Part of a small language model's weights: 1 head of 64.
Each number is 50 + 15 x the weight over the matrix's rms, rounded and kept within 0 to 99. Layers, rows and columns count from 0.

# layer 6 MLP down, 64x192, rms 0.271, rows 0-63, columns 128-191
29 81 24 73 40 49 33 55 51 89 75 41 79 44 74 43 72 45 42 63 38 63 47 46 90 58 55 82 18 47 53 38 46 38 46 42 48 38 38 55 50 35 24 69 58 41 64 57 55 63 50 55 43 55 52 42 83 47 73 34 60 74 59 30
66 81 53 47 32 55 63 36 45 51 45 34 78 32 34 66 69 31 35 50 57 64 49 52 59 42 39 46 29 57 67 66 42 70 56 47 69 47 34 20 20 66 39 42 56 45 35 46 45 62 63 20 71 33 49 72 44 46 72 53 60 40 49 42
25 67 38 18 22 64 34 51 31 79 41 19 55 57 73 48 43 43 66 22 54 38 21 38 34 42 44 66 34 51 61 54 53 56 85 29 51 32 56 27 44 58 34 60 22 56 57 63 69 36 56 36 65 40 43 60 36 59 24 40 59 63 36 90
73 45 55 52 48 63 56 21 30 66 69 36 35 49 54 66 33 47 74 07 31 50 35 29 37 40 61 19 61 56 45 65 43 67 34 75 43 59 31 71 35 36 25 68 83 61 51 63 83 42 56 66 33 58 56 77 57 35 54 61 35 27 48 53
22 33 54 73 35 41 36 48 48 58 51 49 74 46 73 52 51 64 27 50 39 46 55 45 39 43 42 62 66 65 40 45 71 17 38 85 43 33 48 39 49 50 51 80 82 56 42 38 42 08 54 49 51 57 47 51 49 32 35 66 42 23 43 45
42 58 45 67 44 44 44 47 46 35 33 88 47 62 45 21 29 49 42 44 63 28 74 35 35 72 16 65 67 55 33 47 42 22 21 34 38 57 47 65 44 45 60 58 19 65 34 43 57 61 46 44 55 54 44 56 62 31 38 62 49 52 53 37
41 47 62 39 32 45 52 40 48 57 36 47 40 47 51 37 37 57 56 55 59 37 39 44 44 48 39 46 38 66 37 56 38 51 44 51 57 62 51 54 55 54 55 57 35 58 61 66 57 41 49 25 63 52 54 43 63 37 53 32 26 68 64 44
60 56 33 55 51 65 62 41 54 70 49 08 50 66 36 45 24 66 94 47 69 67 63 43 66 29 56 15 58 36 67 27 38 67 44 51 51 37 15 44 50 63 43 36 58 38 52 43 51 65 68 51 38 49 57 58 78 29 29 41 54 15 41 74
67 61 61 61 71 49 65 77 26 66 74 31 42 22 20 60 51 33 70 72 60 45 43 68 74 41 60 85 38 42 41 62 22 60 40 68 53 40 47 68 54 42 62 25 58 30 53 54 40 60 39 54 42 61 55 78 21 55 66 44 43 38 59 35
47 69 58 74 31 70 52 60 45 40 74 31 52 65 71 51 41 53 56 34 45 52 44 44 68 28 50 41 61 25 33 72 56 59 44 63 62 54 56 79 64 56 43 57 24 58 33 66 67 69 60 39 39 71 47 43 42 84 66 40 55 30 69 42
48 55 66 25 39 53 68 68 60 18 61 31 40 50 43 35 71 68 44 52 56 40 74 75 36 63 51 31 13 53 67 38 46 49 66 36 45 61 56 57 58 36 37 49 54 14 58 60 66 79 47 72 36 40 41 37 39 15 69 55 68 57 66 27
83 31 24 39 56 50 65 59 42 43 47 55 28 46 33 67 42 41 54 70 78 58 21 44 51 42 48 46 81 29 48 41 42 61 77 41 50 84 63 41 47 50 64 33 53 47 40 51 08 49 70 63 45 73 33 50 57 59 74 32 46 54 56 46
40 24 32 43 43 69 61 62 63 38 49 74 56 48 26 42 43 64 34 18 50 47 31 39 53 88 42 40 46 60 73 57 46 68 53 12 64 68 56 56 37 57 52 31 32 74 23 48 54 43 58 42 64 51 61 55 21 30 37 45 69 55 83 26
26 64 40 37 51 68 54 55 58 45 48 22 79 76 35 43 60 38 43 60 55 49 67 50 44 62 36 72 58 43 62 43 77 53 64 66 62 55 70 49 23 42 36 09 54 55 22 46 79 55 41 13 50 57 65 14 58 69 50 56 46 38 47 39
55 24 36 50 51 43 18 44 31 46 49 51 61 41 33 53 48 49 67 45 27 73 59 36 64 29 58 26 57 43 41 47 18 57 45 43 33 33 55 70 24 56 43 56 35 53 56 64 48 78 66 36 48 61 66 62 64 32 44 51 41 27 40 49
62 68 44 43 42 57 77 50 43 18 55 58 61 50 40 57 78 61 46 07 45 50 61 56 37 52 21 46 73 67 36 82 50 45 65 36 44 47 60 28 42 51 31 48 41 37 48 40 53 39 52 79 43 21 47 38 48 35 31 48 37 43 39 55
49 36 55 45 63 40 54 44 57 27 50 64 49 37 41 90 35 15 60 69 45 52 48 41 65 31 71 49 49 85 65 36 39 51 56 47 37 42 59 68 56 52 56 41 58 63 68 59 65 50 48 62 50 72 45 39 70 72 67 42 49 58 79 66
50 30 45 57 39 65 52 73 50 79 43 65 43 44 65 41 51 60 43 51 30 47 63 32 46 30 13 41 63 51 43 36 56 26 57 45 70 37 38 45 63 55 64 57 59 37 68 64 58 48 31 75 34 54 74 32 52 51 37 36 44 36 43 51
60 42 28 52 43 43 69 51 73 46 37 48 52 85 50 42 65 38 45 37 42 53 54 36 30 56 32 62 68 39 51 60 62 36 35 58 57 33 44 34 55 40 37 64 38 48 41 75 58 55 56 57 19 39 28 50 64 56 44 31 60 62 53 42
23 55 61 58 62 40 72 49 43 43 52 61 55 39 60 42 68 49 44 42 45 51 55 73 74 61 56 61 47 53 30 55 67 66 57 62 72 59 32 45 58 38 50 47 45 27 50 57 62 52 39 23 72 36 65 79 46 42 34 58 41 72 45 22
70 53 50 40 69 33 45 58 72 31 36 50 57 50 68 54 19 77 24 43 57 38 49 12 69 36 47 31 73 61 59 46 54 34 33 43 42 56 59 49 39 56 36 98 63 36 55 18 51 55 26 63 52 27 37 37 68 43 36 62 73 47 68 64
41 61 54 79 41 44 60 61 67 71 47 69 48 41 37 72 53 48 58 61 70 39 38 67 20 15 27 61 73 44 53 53 74 50 81 59 24 59 24 38 64 40 46 47 56 57 50 60 76 27 53 69 53 45 67 45 48 51 75 65 86 60 55 39
49 69 59 67 41 38 31 33 46 48 46 71 46 50 40 35 42 51 43 61 43 42 34 56 55 45 31 76 44 45 44 39 49 30 55 50 45 58 52 31 52 42 59 55 71 52 49 70 34 45 38 51 48 44 26 53 50 35 68 43 35 57 18 59
46 44 63 60 48 40 57 64 31 34 82 56 40 66 57 52 31 26 47 49 41 54 86 56 41 50 52 59 43 39 55 45 47 51 64 36 39 34 52 47 80 30 59 67 90 64 44 78 48 87 64 31 46 57 43 51 63 51 85 39 49 58 45 58
68 28 64 33 55 49 47 67 54 56 59 27 49 54 92 76 77 73 40 46 39 61 41 35 37 73 51 46 41 62 48 18 60 62 24 63 75 33 63 58 74 64 58 32 44 59 24 65 54 55 59 30 42 51 52 43 45 44 45 38 56 47 62 59
68 56 35 42 53 44 92 79 66 65 59 43 45 66 16 38 63 34 43 50 39 78 37 69 52 62 47 50 31 50 55 52 09 70 33 47 52 39 66 33 26 46 40 68 30 50 45 30 75 49 54 39 37 49 47 99 43 40 48 32 47 53 29 66
76 47 33 45 51 32 86 43 34 20 56 77 26 46 48 69 36 71 55 67 40 46 34 39 67 53 37 31 60 46 42 42 58 31 56 43 36 48 43 63 46 48 43 27 62 44 61 78 51 40 36 56 52 66 65 71 42 49 58 30 56 42 42 46
61 45 50 34 67 41 15 68 79 35 49 42 41 65 65 70 56 58 33 46 47 31 53 41 49 34 75 31 17 31 52 17 44 38 12 36 53 51 48 44 31 85 64 63 71 35 46 48 41 08 55 51 36 33 52 70 59 46 65 40 57 54 33 65
47 50 36 32 42 39 55 46 58 25 42 52 65 68 24 59 53 48 35 41 79 54 57 23 41 35 48 42 57 48 47 50 42 58 43 55 36 41 67 55 32 89 46 43 64 36 60 65 21 40 34 57 57 12 71 66 50 40 41 25 47 60 53 41
39 62 58 27 52 39 49 69 32 66 57 61 47 60 46 48 78 48 59 53 56 51 68 39 58 38 56 53 37 44 53 56 50 49 32 15 24 51 37 47 35 56 43 45 37 12 47 77 42 76 48 65 32 66 68 52 74 56 77 53 56 84 56 45
53 56 40 60 59 36 46 57 49 27 51 48 42 58 48 55 37 80 38 41 21 40 53 49 54 75 45 09 41 64 35 51 35 43 30 53 30 41 51 48 46 58 35 66 56 51 51 40 59 40 39 57 62 71 30 51 75 36 44 61 33 60 72 49
41 74 55 48 60 67 09 33 35 52 33 56 44 29 44 41 26 32 42 49 39 47 49 88 25 60 89 53 44 40 23 38 37 56 43 88 60 44 63 87 42 47 54 45 52 51 41 57 56 41 21 53 77 53 29 27 37 60 57 60 24 52 80 29
42 66 64 52 67 44 32 30 88 72 43 26 35 47 62 37 34 43 63 58 45 57 56 50 71 57 49 38 91 31 48 53 41 73 57 88 33 56 38 59 45 28 37 54 75 57 73 52 49 51 50 51 37 74 53 81 42 80 43 79 67 20 28 62
60 60 55 58 43 93 63 72 38 51 56 59 57 31 49 35 71 66 59 63 66 44 41 51 79 39 27 59 74 46 51 60 30 44 39 35 52 79 45 42 42 60 66 72 79 45 48 28 67 63 35 60 38 41 49 56 52 58 28 41 49 30 30 48
59 75 67 87 55 55 32 48 48 53 45 50 49 45 29 70 29 48 29 48 61 66 54 50 61 47 38 64 63 52 25 51 46 52 39 59 52 48 17 29 58 60 37 43 66 54 50 73 93 39 47 57 69 74 51 43 39 60 69 32 50 88 45 23
33 40 74 39 48 56 10 66 57 49 45 70 68 56 43 53 42 41 60 79 25 53 49 46 33 29 57 43 76 57 39 25 63 61 70 62 43 67 73 37 24 56 68 54 65 56 37 48 49 43 37 37 44 43 66 46 59 44 53 49 30 32 50 38
45 46 54 33 30 45 60 68 27 53 52 63 77 60 66 59 77 40 48 56 62 58 68 53 56 35 74 63 78 60 56 53 38 60 64 53 59 55 48 47 79 24 54 53 43 70 29 45 57 75 59 32 47 65 49 38 20 42 58 92 78 83 45 24
52 56 48 30 51 60 39 35 55 63 65 68 38 40 46 88 47 45 44 57 11 60 63 66 78 57 48 83 52 22 55 54 51 43 31 74 35 51 55 63 43 51 62 48 49 50 41 60 31 45 56 52 26 67 83 42 18 22 46 58 63 51 63 38
64 56 42 62 55 51 69 48 75 25 62 24 41 60 39 51 44 27 40 60 51 61 59 48 48 53 84 54 62 71 52 50 50 36 62 73 47 57 76 72 55 51 77 59 51 61 13 44 66 21 42 57 65 60 42 23 51 58 67 66 54 48 54 14
34 38 59 12 54 79 53 50 49 14 42 33 35 28 32 40 71 51 29 60 41 43 41 61 73 73 86 64 69 45 56 72 44 57 52 61 31 41 67 64 68 20 47 60 51 44 45 45 79 87 49 50 59 45 61 83 78 35 41 56 64 45 53 61
36 50 30 61 33 50 54 32 40 50 53 46 26 69 65 52 33 57 60 46 44 48 64 42 46 31 50 73 51 38 56 66 73 28 48 51 34 53 54 45 63 70 60 54 36 36 78 60 19 50 53 41 40 77 39 39 50 55 54 36 49 33 46 67
60 66 44 78 41 46 65 51 37 62 32 25 58 32 69 23 38 36 77 65 52 90 65 42 71 50 78 78 28 65 30 59 39 50 33 41 26 53 56 47 61 32 38 75 49 43 71 55 54 52 53 67 51 37 67 71 77 42 66 77 47 70 52 33
49 57 59 44 64 60 65 34 62 44 34 66 58 44 52 30 54 43 34 62 60 40 46 63 81 33 57 56 24 38 53 35 30 55 67 47 26 43 36 51 44 17 61 44 25 61 55 37 57 57 72 61 44 45 61 44 51 52 24 64 32 40 43 53
57 36 70 68 39 53 69 57 42 54 40 51 65 41 26 33 36 56 70 64 33 59 71 36 52 48 33 50 69 19 51 31 41 70 54 70 68 23 43 45 65 59 41 63 56 37 43 37 28 77 83 73 40 58 37 53 46 78 28 61 82 60 32 40
32 67 21 57 51 60 47 48 67 64 50 85 30 39 52 32 49 42 59 54 52 43 21 27 52 63 48 58 35 31 51 46 51 54 71 46 59 67 55 51 37 64 31 76 21 43 65 59 47 15 38 52 47 56 67 28 40 38 53 37 65 37 40 71
36 31 69 51 38 59 60 69 07 49 52 89 35 54 67 47 61 48 48 67 91 51 38 63 62 48 47 57 87 51 54 24 34 36 49 69 26 31 32 65 39 80 52 59 49 52 58 71 77 69 66 46 64 57 50 54 09 51 57 72 55 53 56 38
43 60 45 58 33 61 55 64 43 30 56 16 49 41 44 31 24 38 44 46 73 38 47 36 33 25 51 52 41 16 49 27 35 47 35 69 53 65 53 49 47 53 39 57 42 70 62 55 41 29 54 55 72 61 38 33 43 68 49 38 54 39 43 68
46 23 20 35 48 50 49 50 38 48 56 47 46 49 45 28 49 52 52 46 61 44 59 04 63 85 41 37 53 48 51 42 40 77 37 61 51 29 55 65 34 59 56 39 32 53 61 59 38 41 05 55 50 64 60 44 41 27 51 37 38 66 79 39
53 69 54 75 99 21 65 53 61 37 73 42 36 37 83 19 27 56 73 40 53 48 73 78 67 69 61 53 68 57 38 52 51 18 12 66 48 47 31 54 78 16 47 67 46 52 73 59 32 65 45 30 00 50 81 67 41 44 38 44 65 66 39 63
68 69 68 59 31 73 39 55 47 51 58 61 45 60 21 51 23 37 37 63 42 26 69 66 32 42 57 50 42 49 34 77 58 48 40 46 57 59 60 50 44 51 71 27 37 25 44 52 36 67 27 76 79 31 59 67 59 59 18 43 40 64 65 54
48 36 44 27 68 41 49 53 37 35 34 67 56 38 63 43 33 46 51 72 43 79 48 63 69 20 24 48 43 28 64 44 43 27 61 45 46 56 60 46 46 53 40 51 33 53 47 90 76 55 75 47 57 41 32 55 27 64 78 48 42 55 47 07
34 01 23 71 39 45 46 64 71 74 65 46 49 47 70 50 51 80 60 38 43 41 60 78 39 63 32 54 54 51 34 73 54 87 54 38 44 24 37 70 87 42 63 42 71 09 43 54 29 75 57 62 16 53 51 49 75 50 30 49 61 39 57 65
57 33 39 39 54 48 47 60 46 46 60 41 47 61 73 32 53 50 28 47 45 60 60 55 47 28 41 22 38 49 60 41 67 45 41 48 67 49 47 70 46 40 31 61 57 41 49 48 55 46 44 41 64 55 57 32 82 73 69 39 51 55 55 36
73 49 24 67 64 46 52 43 36 57 46 39 19 61 69 60 43 53 41 40 48 61 55 61 45 56 37 36 43 46 77 18 44 56 53 42 44 31 51 43 70 54 46 51 37 34 18 62 62 65 62 59 33 58 57 50 48 30 52 35 68 50 52 49
57 51 27 80 24 58 59 63 67 61 25 54 60 50 37 50 61 63 51 70 61 74 56 34 41 43 44 55 27 72 48 74 64 61 74 40 53 73 66 72 75 55 66 69 29 58 22 65 62 81 68 49 49 44 49 36 37 28 46 61 43 75 43 66
49 37 58 34 51 20 50 89 61 55 80 70 42 48 66 36 45 53 48 63 76 47 46 28 56 60 59 44 34 48 49 55 53 61 33 38 35 48 45 69 44 67 47 64 59 35 27 70 52 54 40 62 33 65 36 57 81 40 37 42 41 73 83 38
64 47 38 50 55 25 47 68 73 19 54 48 36 46 38 36 56 57 36 49 67 58 72 32 32 62 31 55 64 19 63 51 42 61 40 42 33 37 40 60 59 30 45 44 37 74 39 34 59 48 48 54 62 51 98 58 67 57 40 47 18 76 63 58
49 51 62 65 55 07 80 49 33 58 71 42 22 72 44 64 54 44 60 78 62 56 37 41 65 52 43 26 50 76 61 38 38 75 59 48 61 77 33 26 72 60 40 61 28 11 83 40 50 49 56 79 37 17 43 44 62 29 18 65 74 52 32 76
91 63 42 49 30 45 69 48 53 60 70 50 58 53 43 50 37 56 74 29 51 46 47 21 86 56 68 20 56 70 77 53 16 42 36 51 35 42 39 59 56 37 36 27 67 51 57 63 61 40 62 46 59 54 40 74 43 67 45 48 40 53 55 63
56 35 56 55 72 47 64 42 59 45 48 41 37 25 62 66 48 40 34 46 57 67 63 56 64 51 40 68 38 44 42 47 48 58 38 69 68 53 54 71 49 74 55 42 41 59 47 65 47 48 37 53 40 52 31 56 52 46 42 66 55 43 69 63
50 58 81 19 52 43 66 57 36 48 67 59 25 44 63 63 29 60 40 23 51 40 29 46 38 31 43 37 38 55 34 53 62 92 31 43 44 39 45 54 39 70 29 37 64 52 42 50 35 57 53 67 36 40 58 63 26 57 40 35 33 57 53 44
59 54 55 32 62 51 25 72 34 42 31 65 71 19 52 38 74 52 58 38 45 68 41 60 67 52 42 52 63 14 24 48 52 49 51 46 17 49 40 54 49 23 66 73 57 51 32 82 62 63 77 56 54 39 33 75 57 20 27 32 44 44 54 37
78 37 31 64 38 54 53 53 58 50 70 45 48 32 64 58 36 72 48 47 34 60 45 56 48 58 65 49 49 33 50 55 28 30 54 51 53 52 48 30 37 35 50 44 67 43 49 51 48 47 43 40 57 59 77 52 47 42 61 51 42 46 30 36
40 35 46 44 54 53 53 41 31 69 30 58 49 73 42 55 49 52 67 65 79 42 74 73 53 38 56 69 19 45 30 31 44 47 77 31 44 00 50 25 54 36 62 41 42 59 49 88 53 24 87 04 39 53 37 55 25 60 50 61 66 66 29 30